config = dict(
    n_kv_head=6,
    d_mlp=768,
    activation='tanh_gelu',
    norm='layernorm',
    norm_eps=1e-05,
    qk_norm=False,
    init='normal',
    init_std_o=0.0395,
    beta1=0.9,
    seq_len=512,
    dataset='wikipedia_en',
)
Each number is 500 + 40 x the weight over its row's rms, rounded and kept within 0 to 999. Layers, rows and columns count from 0. Numbers have three digits each. The size before them is the row's rms in percent of the matrix's.

# up: layer 6 MLP up, 768x192, rms 0.102, rows 652-683, columns 96-191
# down: layer 6 MLP down (transposed), 768x192, rms 0.0962, rows 652-683, columns 96-191
up652 105:515495486496482483521528533477528468542521563512451501478553530477472509391554367386562497469449446449484477535528469548478523440575498483495477509520501545470514468553486487529490504491488482490495485566563511543468440528490526504513475479457486490520513499547461508476470469419470499506
down652 115:502523520545487478487508497488510464541493534530511495487516520575459536493507553575395510477519459480451546450503485452473485480549434487525499494466521489472503559476437507560509605514484442477566525477501506407520484451541466509445479483491485516468517508406462584518458495522475546511
up653 113:508494538371450443523442529486476510614513451520505503488457508518576517507537510445496483484573502489422492525489483489527541540471499490432478555531538545535552499560483466486461499407488553470436447511452497538479449543490524420465539498432564519509486553540508524497514537526452526487
down653 099:488456507470437491541506483479545502493492546498486579506539495466481482514468510557503511445476530522441503576479443548492440551448516500563509482495523463501447533485569502548480544505518482567545459563539455501481537490460539506443482511528474483548501522403538442483445487470571493525
up654 091:434504499499465531522439436476474521531505492602532499529424552484457566517496468432544552528465516522563494521463546552428482464412574493472526521426508446444493467502590488387491555488466489479460465540499530527526550519523448470525524466497466516579545451578520489522469536503459479502
down654 089:507507492497554491518475525482528534472501508418459458467506485566458504537527548589554513503505460556429529487550449457498463505526484538523508533484496512530500606440517431408558556457472492535534568460479498454563505449501505519451505551552446514517603436457511497511487474547517500578
up655 100:569465557360465524527467528479480454547522524512569510514502486484571523472499486483506476517585489467473484491511522537500517544513489508479490523526524529560484458560523506455423452480527521452487486520521459510454462546451511521543452450510503509439564536533489463459521518507451518494
down655 095:487445563566483469507533489496441518524486453555451529495491535536496439515525411485473456517551556434449575459487490467541528488428442541530473489507548499509626520463506506541503385536530562547474490471508499479517488472465522475538544546514541485491390441465439508508436453563451510493
up656 090:571434469508438511497522521473530448564515487575506471525461485491518533490519537546424501508513497487521477505400550447419525526466477453437489473509472507491506503522513518535511442463543491522437491469458423496502556478554446482555518467496527499523472483541449537502515562561503492521
down656 083:523489554449438480512457465500491510497535462431565480431456494501493472524539496420542488487442544554541464535480494567487512510502540558519544510523526552476602460545543471469497523428585474479480475524533530512539399396485549498528443529593479482473444548464510525497563549476486509471
up657 099:488525468497525466507488452474493484474532451496517488499550510461562465506487494496502451501482443407442568561483509485473628448435556507499466453480508543470504439519503589444496447457564461519462487524565439493496451513461555526561553463483509506550522526470492581494553493527458505555
down657 098:550456498607551472482506526535491454531442530516422560483526525518490469453539496493514485438548525489452464487535513521448481482482522528461518487475505518542529553415482486542504558461521547500545402402526568563489486491529520504516464483556507568575490566508519488479431438497560520469
up658 095:518499451538480458510548520487480406475473526550575489481486532527522510437500477472499448522492518452490537531476575463479572493474460440472493571430497513529483387438427535453468460493509439533484497506481456472535456531493487549510563473493593513493463457570476567481519513490454493517
down658 089:558393508471548457525465510531504602522463485466490543471516439551495534525534480514440545513561501502538486473467434534581452554467595569499480496530502451530496529493502528483435605544499522467540503466432497475527568496479470457467523522548488549486522506459482536465512508408544443491
up659 092:485587561486467480491585596471546465508551495454471512456537559528447568497513453524553480485542469501560551538566388539557538385493527456496441514521467529430509425452451494439488541502467501576451497526463497518473487487484547500491505493417496444588503542444488467486541526499573481479
down659 097:482461441547413511524497404515512534512438467513486419538475522468517513521566521510554488511508486498488527415479626511474459557534471553574486486425468511491510506539456531515492506526472442464509547469512486524530472454473493483495465526584558504453558469464442502530538536521463534516
up660 106:477470492466501479515509469454525495576477491474487487545510558450501548585465481499526453439506447516481412458497493539499591482506495462481479541502540453505521490540505513445425540482488564515492461581499429467491465545501505468526441498359506544591569565551533435540529527510524544487
down660 108:472556465457521506544475471524510491443517560469516508486456455504488488495543512546481537488525544446520474533539443535480518422502542496467500525499501529495483467409443471485449574503460478496420508558446576483497483485601483440515512547582478521520477460520508443514549428501499507461
up661 089:490490434509483518464538499443522486517556494509474465483387535493488494477534543468438510431448485485528490597542509520476509441498626425546464486509512579488488463481452483545476487482511452478507502499483547475471508580537515521455578463549526544570478501498522537472468521468534485528
down661 092:549480576566489554482499464488462507570487492532548544443508513546539537511450468531531499458538472543528502471481516515422520479508484492467497494493441453516499481561542535486517479487511543484503536517514445512425443566532464487461436492488418488461482537416530484474585507547507525487
up662 093:526495499511521536478492467482519458531499493460580429454524512522536504506530506489467484559497448517535552515467569513470489470531507586530480503498439548515439482458486414445431488482519497489494520491425522643509471534482407500488429531498428519475518463506512564498466514526516543528
down662 092:428460424469474516495506545505511523450496536479496498500552547551456465516457489491440537421524505534471422507515456469483539503460492480487516484545529503586497569500436518540458502553489437481442455503589467398511511495476501595453564516476509479547500544507540489479536491473564477468
up663 105:493441546520453478511563509474491518440495533557501543538477484481502560492507512526435520499479467521583470465433609510510516481515462483478513531528503488457545407584471466457474418513501564465498483511535481546485476525493490478450531515508500516430418426518492502473502453515460541550
down663 100:454559491488512457479520510495507530523543430476468542501374504529511533470477478525538532537510458550462591493553431525484543521479510506492501524490520484444537478509492481534474458444524419496437454558482448508508477527552528477512515460481504455560447537504497573516501535458452441439
up664 105:531383502502549466495440464539483459559499458534523526480487538498505486530559528507473436492458534464507548558499486567499483554482494429478472575433491551522490505432503520506469474498509511545493524496442508477529511580491502489496549471478482550496575501548455589521444525496476487564
down664 099:525594535459450500537570473501507512466492501536473451421492464573546496477439467450479542474516497453511524482423497514565508534499491625510550504514496501419547439473474455521534610501463481465553492464499445515541491455521495501484437439478435508479457456495456427421554524451564515493
up665 105:579503577479490457529496457451547436479465478602545521465484551462532514474538567465468473523548449505500454569480540480443481540558477557522472505528511486462524552487527533538481438491471543561481487528521518536523450513556493423475392507416479539487471565471440447527559491524601538438
down665 107:533574494516546509531496527511555553533481462534465497588458507411457505583461449468499513402494496463506494494494505483474511556531469475477469514486492459541496500433481465548534498501436424491504494468483502457504490525532529489471545485483575493440472481495512513461547485494516500572
up666 102:542458520475457470495544446502482511496517423542504572556430540505547502451504503444436495396522519554503490615464514544521514456451559523491472491452451487557507399506503521464490487452522445470513486537555487490395474521558503453519543479498536514501443496519544539596555482503475486518
down666 104:487506452563579490496533450523567472575542554449498444480478464567532526405530477509526482572444528442518555488555501509448461469476483460464500470522453468572451506507447473552554532493494396502538516476498455490530520466517551487478455493511485482513489515489507554496553516562388545512
up667 099:480439460505479464553476461478507538577494507504605467508554525444464521475494518471473460460516473524484473502517575490582478496555532493485469492528468499534531498530500531429491475511489524518427474525567465534553472530506504423538523472424534466579572463512441481508509483532459563590
down667 091:514491444535500538470508530506467464480494488447535440461500470478563559513527543488519529471486537511413500513525453594489412504495502554480550430496447514589585559499485570504501510498463561498567488496548514499507586548479504504549465491560459499508515439490498562550424477433450498530
up668 104:460462452480411543493480537454493536529470492555500508493436481510517476513441495497527537438487459527457583535486466567484517510505534481455477479472439493498487493539510533492521529445470535541429464507536420529499506509545488456549521446499534530602590466500485540478472492507501523471
down668 100:482479495474490593517563460496512457459423403410525529503438487503564430577505499428499483444556544492398549497526546474490472476485511468477533512518492574568535535539520484574516481473470479528504453480518517443520454476497552441467517542535506551493516466498591497507484492480456518472
up669 116:468450484502447532486570509480562415491588504539497454495380476514453492457520480498451547519514448443561446452432475547554508503571555488442470521430418506466521431528522517525492522498558511465489495539459516431431452562551408509434475448425530507549507533493451433501482536508506534546
down669 121:492610453505480561501490475510566497498497496478613445506507513457519505533555484472481488498455505479557466540521541509537519449425449603433504499496449464553537482535488487548526459465405471431525480503510526440473552470451500486543507474512487518514501468582545494492581435528543473470
up670 082:526542554532545513534442560522467489509507514475498474456554582507551549534445436504481473432504502490524539511516518581511437482545487426452497556467562477454504526471447541529456472544545502535471497513484441524462527519577494569534556440442505470527494508464561492545476452508514538535
down670 084:454443517487507533470444484493506447456505446522532508522468524462574484463462456466513484598575454464497470523554454530558394494508527580533502498501532496589512467521560587516536451523539497525500516414504510523512498549417506477484467513552497434485566433501489553528483495442488495517
up671 086:547463573479505532490507534498534492552525444502529524389481503525537521512525542460492530461621506551542482558438447532501428466469550564419439573424465506504564516482499527523491443502500507501473416487454457585543553525549455473449435525501530518486478493449489500553485490502514610464
down671 089:494538469526512488499438498485530459479523529538486423573495500402450490460492493496479472528395499494501432458474594443457464503560520496488497499530563477440480494574502466512456576492455492516461446483542644526491429558453498525485505454492589489541550524509515533436475567529526501483
up672 085:528469491454523498493495535513532527568548466490513473469467586521479485447469511417553438475528487487489534483493528484527502513479479445446467549441483596540483503492427510521434538472529466584540474526601455483455490508476529531494491491486462572542498486488571500543559544487484491484
down672 088:604501512493501511408547456587530502516485461479499520519526574502486464468394493467483472511527625481491476521508528521477508468493521476447764565457499480443495432495516482516460517567523506511561564565493509473488489512487501474491484486510424411541497441538526532497499485530538435516
up673 086:505481482414460508483486482512490551607483506521524529530539493550454536465541490459480480563518533463504547490487491513550529497436532570463497497467449503489507388507480560464508471470556501494480487541582547459436491493504462398520489454504515502450562529541457460565478467487505497471
down673 090:469400499515468494497512521508557448478513521481448460516481523471489496504501604409503505504430553514513509499577588481459512527585502502426511502517441497505547473507504468488489526448521412433467478521549507492447579531507426592452543523505430508583455531503522606528527530555467567421
up674 089:538476546436489520493564552454508470557542479513536491456459550519554558518472515513443482406544489540552508559421493557558480502497543477500495530493506441580490452543477522481496466459463470476407438522542438515572463517528505457472537477477480512481491458452555469475579456497445549585
down674 083:445514513475469375457458457521502584524460514497484482517491512520474507546455475443582485537470516519482490516529515516487515432553549535449480509505516503479578555445536478516514477498485414496560475437482519551438506565455448525480497519497514540556435520412468489549437558506481469518
up675 099:436554518483457427526521517522579486551523513460528501427524595534532470515446491525531488430538510492547532554489523534593504503454524542472485573374490542549491500486433538476460551516493506547473431468482460512519449627572527526504464488528476560512545541488474472590535514490519577483
down675 109:474456518528489471488493514517447545491498442552577499513396536458485503541563455502512497441486478555450503521550523467521574432454550424512475538493581525511570523430437520481421536497429433453484486459492500462557474543441586518510507409493513500543547429466492519463493498439431484528
up676 100:486489479506493484522546543480454489573556496448462481425523492597488485429538476484452525506434480436501531527502512483542520548503400518490490512509439475478548421558382532507453483516574596525452513476488514429474456546527595493500552463459560508530497490498523502496510523417457526540
down676 102:519453483473464505539547500475450475449499484546459560480488486430548461540555450467516491415482561595494486484506540498435445542497583484424467488502470564484551554642499449487508500487486474508504519455442489597521510454489509492504517478486545484554499507525590501515483473560448507518
up677 091:456472482490566506536525513455570512533531578452503506465527538509487564557493513513498503452548446489521451464433494542450505573518479469476446506553479556525396517481487455528497485528579577465492469493610510519451480514508517434511495535479496511589477526472517487525469514499480527496
down677 088:475475488524476581488529402522518473546461519450528504467484502425551386561551504456499533414490497451481507447535502441417469496483572481533447519469531433478530507519454518512487602473460479514496484525544508480506500430501554551459489515500501493504540468496441440486505506515499477492
up678 106:518481485513484436493575472488513489523463411487545546517457490475503570482520536404478494519545520422573463496521485559486479456538504497466500545489554484473547519531571543471503458519500513519428521531511416512485500488556467477499561503462562519475514537546497501631522494418463483493
down678 090:494533520460451529506458508518465548479488501522485556467555524455494467517490517488472474395508505550507474518473499472552474506463517525485537483511575552500462498485523475456493488479477409476517499466502544518516444467509528566568518511524487453479471539493563449511531527556430456464
up679 096:539584510425444456533533523494566475545564559470503554463528569467516473493494464455483470434518444515525601451509485525460636532501487465506468484512512539540501476544524454502480576455472552467493440547509474492489463469481524464517524543464509535470426442536541508546516493445502536467
down679 093:541520479513524530489489466536468524512484438469468542545508430514480495463498638545495517533527455470572468501518435478504492443448539468595475548502585484487446478478504566576495436558491491491481456509479525472502484553439537505504542489589497508543530526473478475377397451554488456534
up680 097:524514579546504500500481492491578426523491527537546463460497561509529514511517436512500448454508503462497473518518474558529477539467497534455492547439505472499556496517496530499438464527571509581495467540480496533501510510502558474490492430483488493449499541541506508619487443510530536402
down680 092:468400511507513554467464540507469503474536516537413484517438546507506459496456497466478519617495437500508522460508496527507531489472559468563479471509523534514465512464543492581526522523575599429487495481480501504478467544433522529517463513513408448485494473430513435478488549484428560577
up681 092:513536637522488542508587514510544476465521469531552485561493603497448491582529457529442436461546501534487489511531538527517479435450500517509456570472467583517457472518487543520502462515536471604501486539466494489524490492494612455488541467543476492451479508501533462590475536546519574510
down681 092:451401503498499507468566465503505500482568470512459462471440533550631461419456508441507500536401508476502544460514490478572503486486482548536493502475593494520500546457552500528470532477563501541529513442532456475592551559459553546503520473520474471499475455486515511495456536456432500544
up682 116:522481475525475531498539536488556477524555488548557524440484488528542576480476500497515495446481483474528603489564527516502517474515516471527434530479529503487494466525458496569467476517574530438485506578474518565498454486502453497490561472498567486515458543454471545492526574468517525464
down682 120:528499494478533471470529569482478456580486565558506432474488556464480500472518598527505529462502468501547526529548463479446535510534543463487530517519521436535507500488446543548473445458471436475487496502517555473502549459437540494502628557505524487455493483424582569414540510438452444514
up683 095:439491521536463503518506490499509523469526486510579512441514543513508514539513513453441523452511513452463423552498495554538508444468506514449506547400419589504471452534495468527516468546475509506438526521476451554538454498439443442483538514482534484494397407604528529534527440474471550453
down683 092:471520417587518505511521475510458500509508514429452440475456509442531467488503493527473527507483526478482454496531500544524490480500471460409479478577478538553428533436516534519506577488490526468518580427527522574561571502496515501511584516532507464547537572496514446492429521466417444459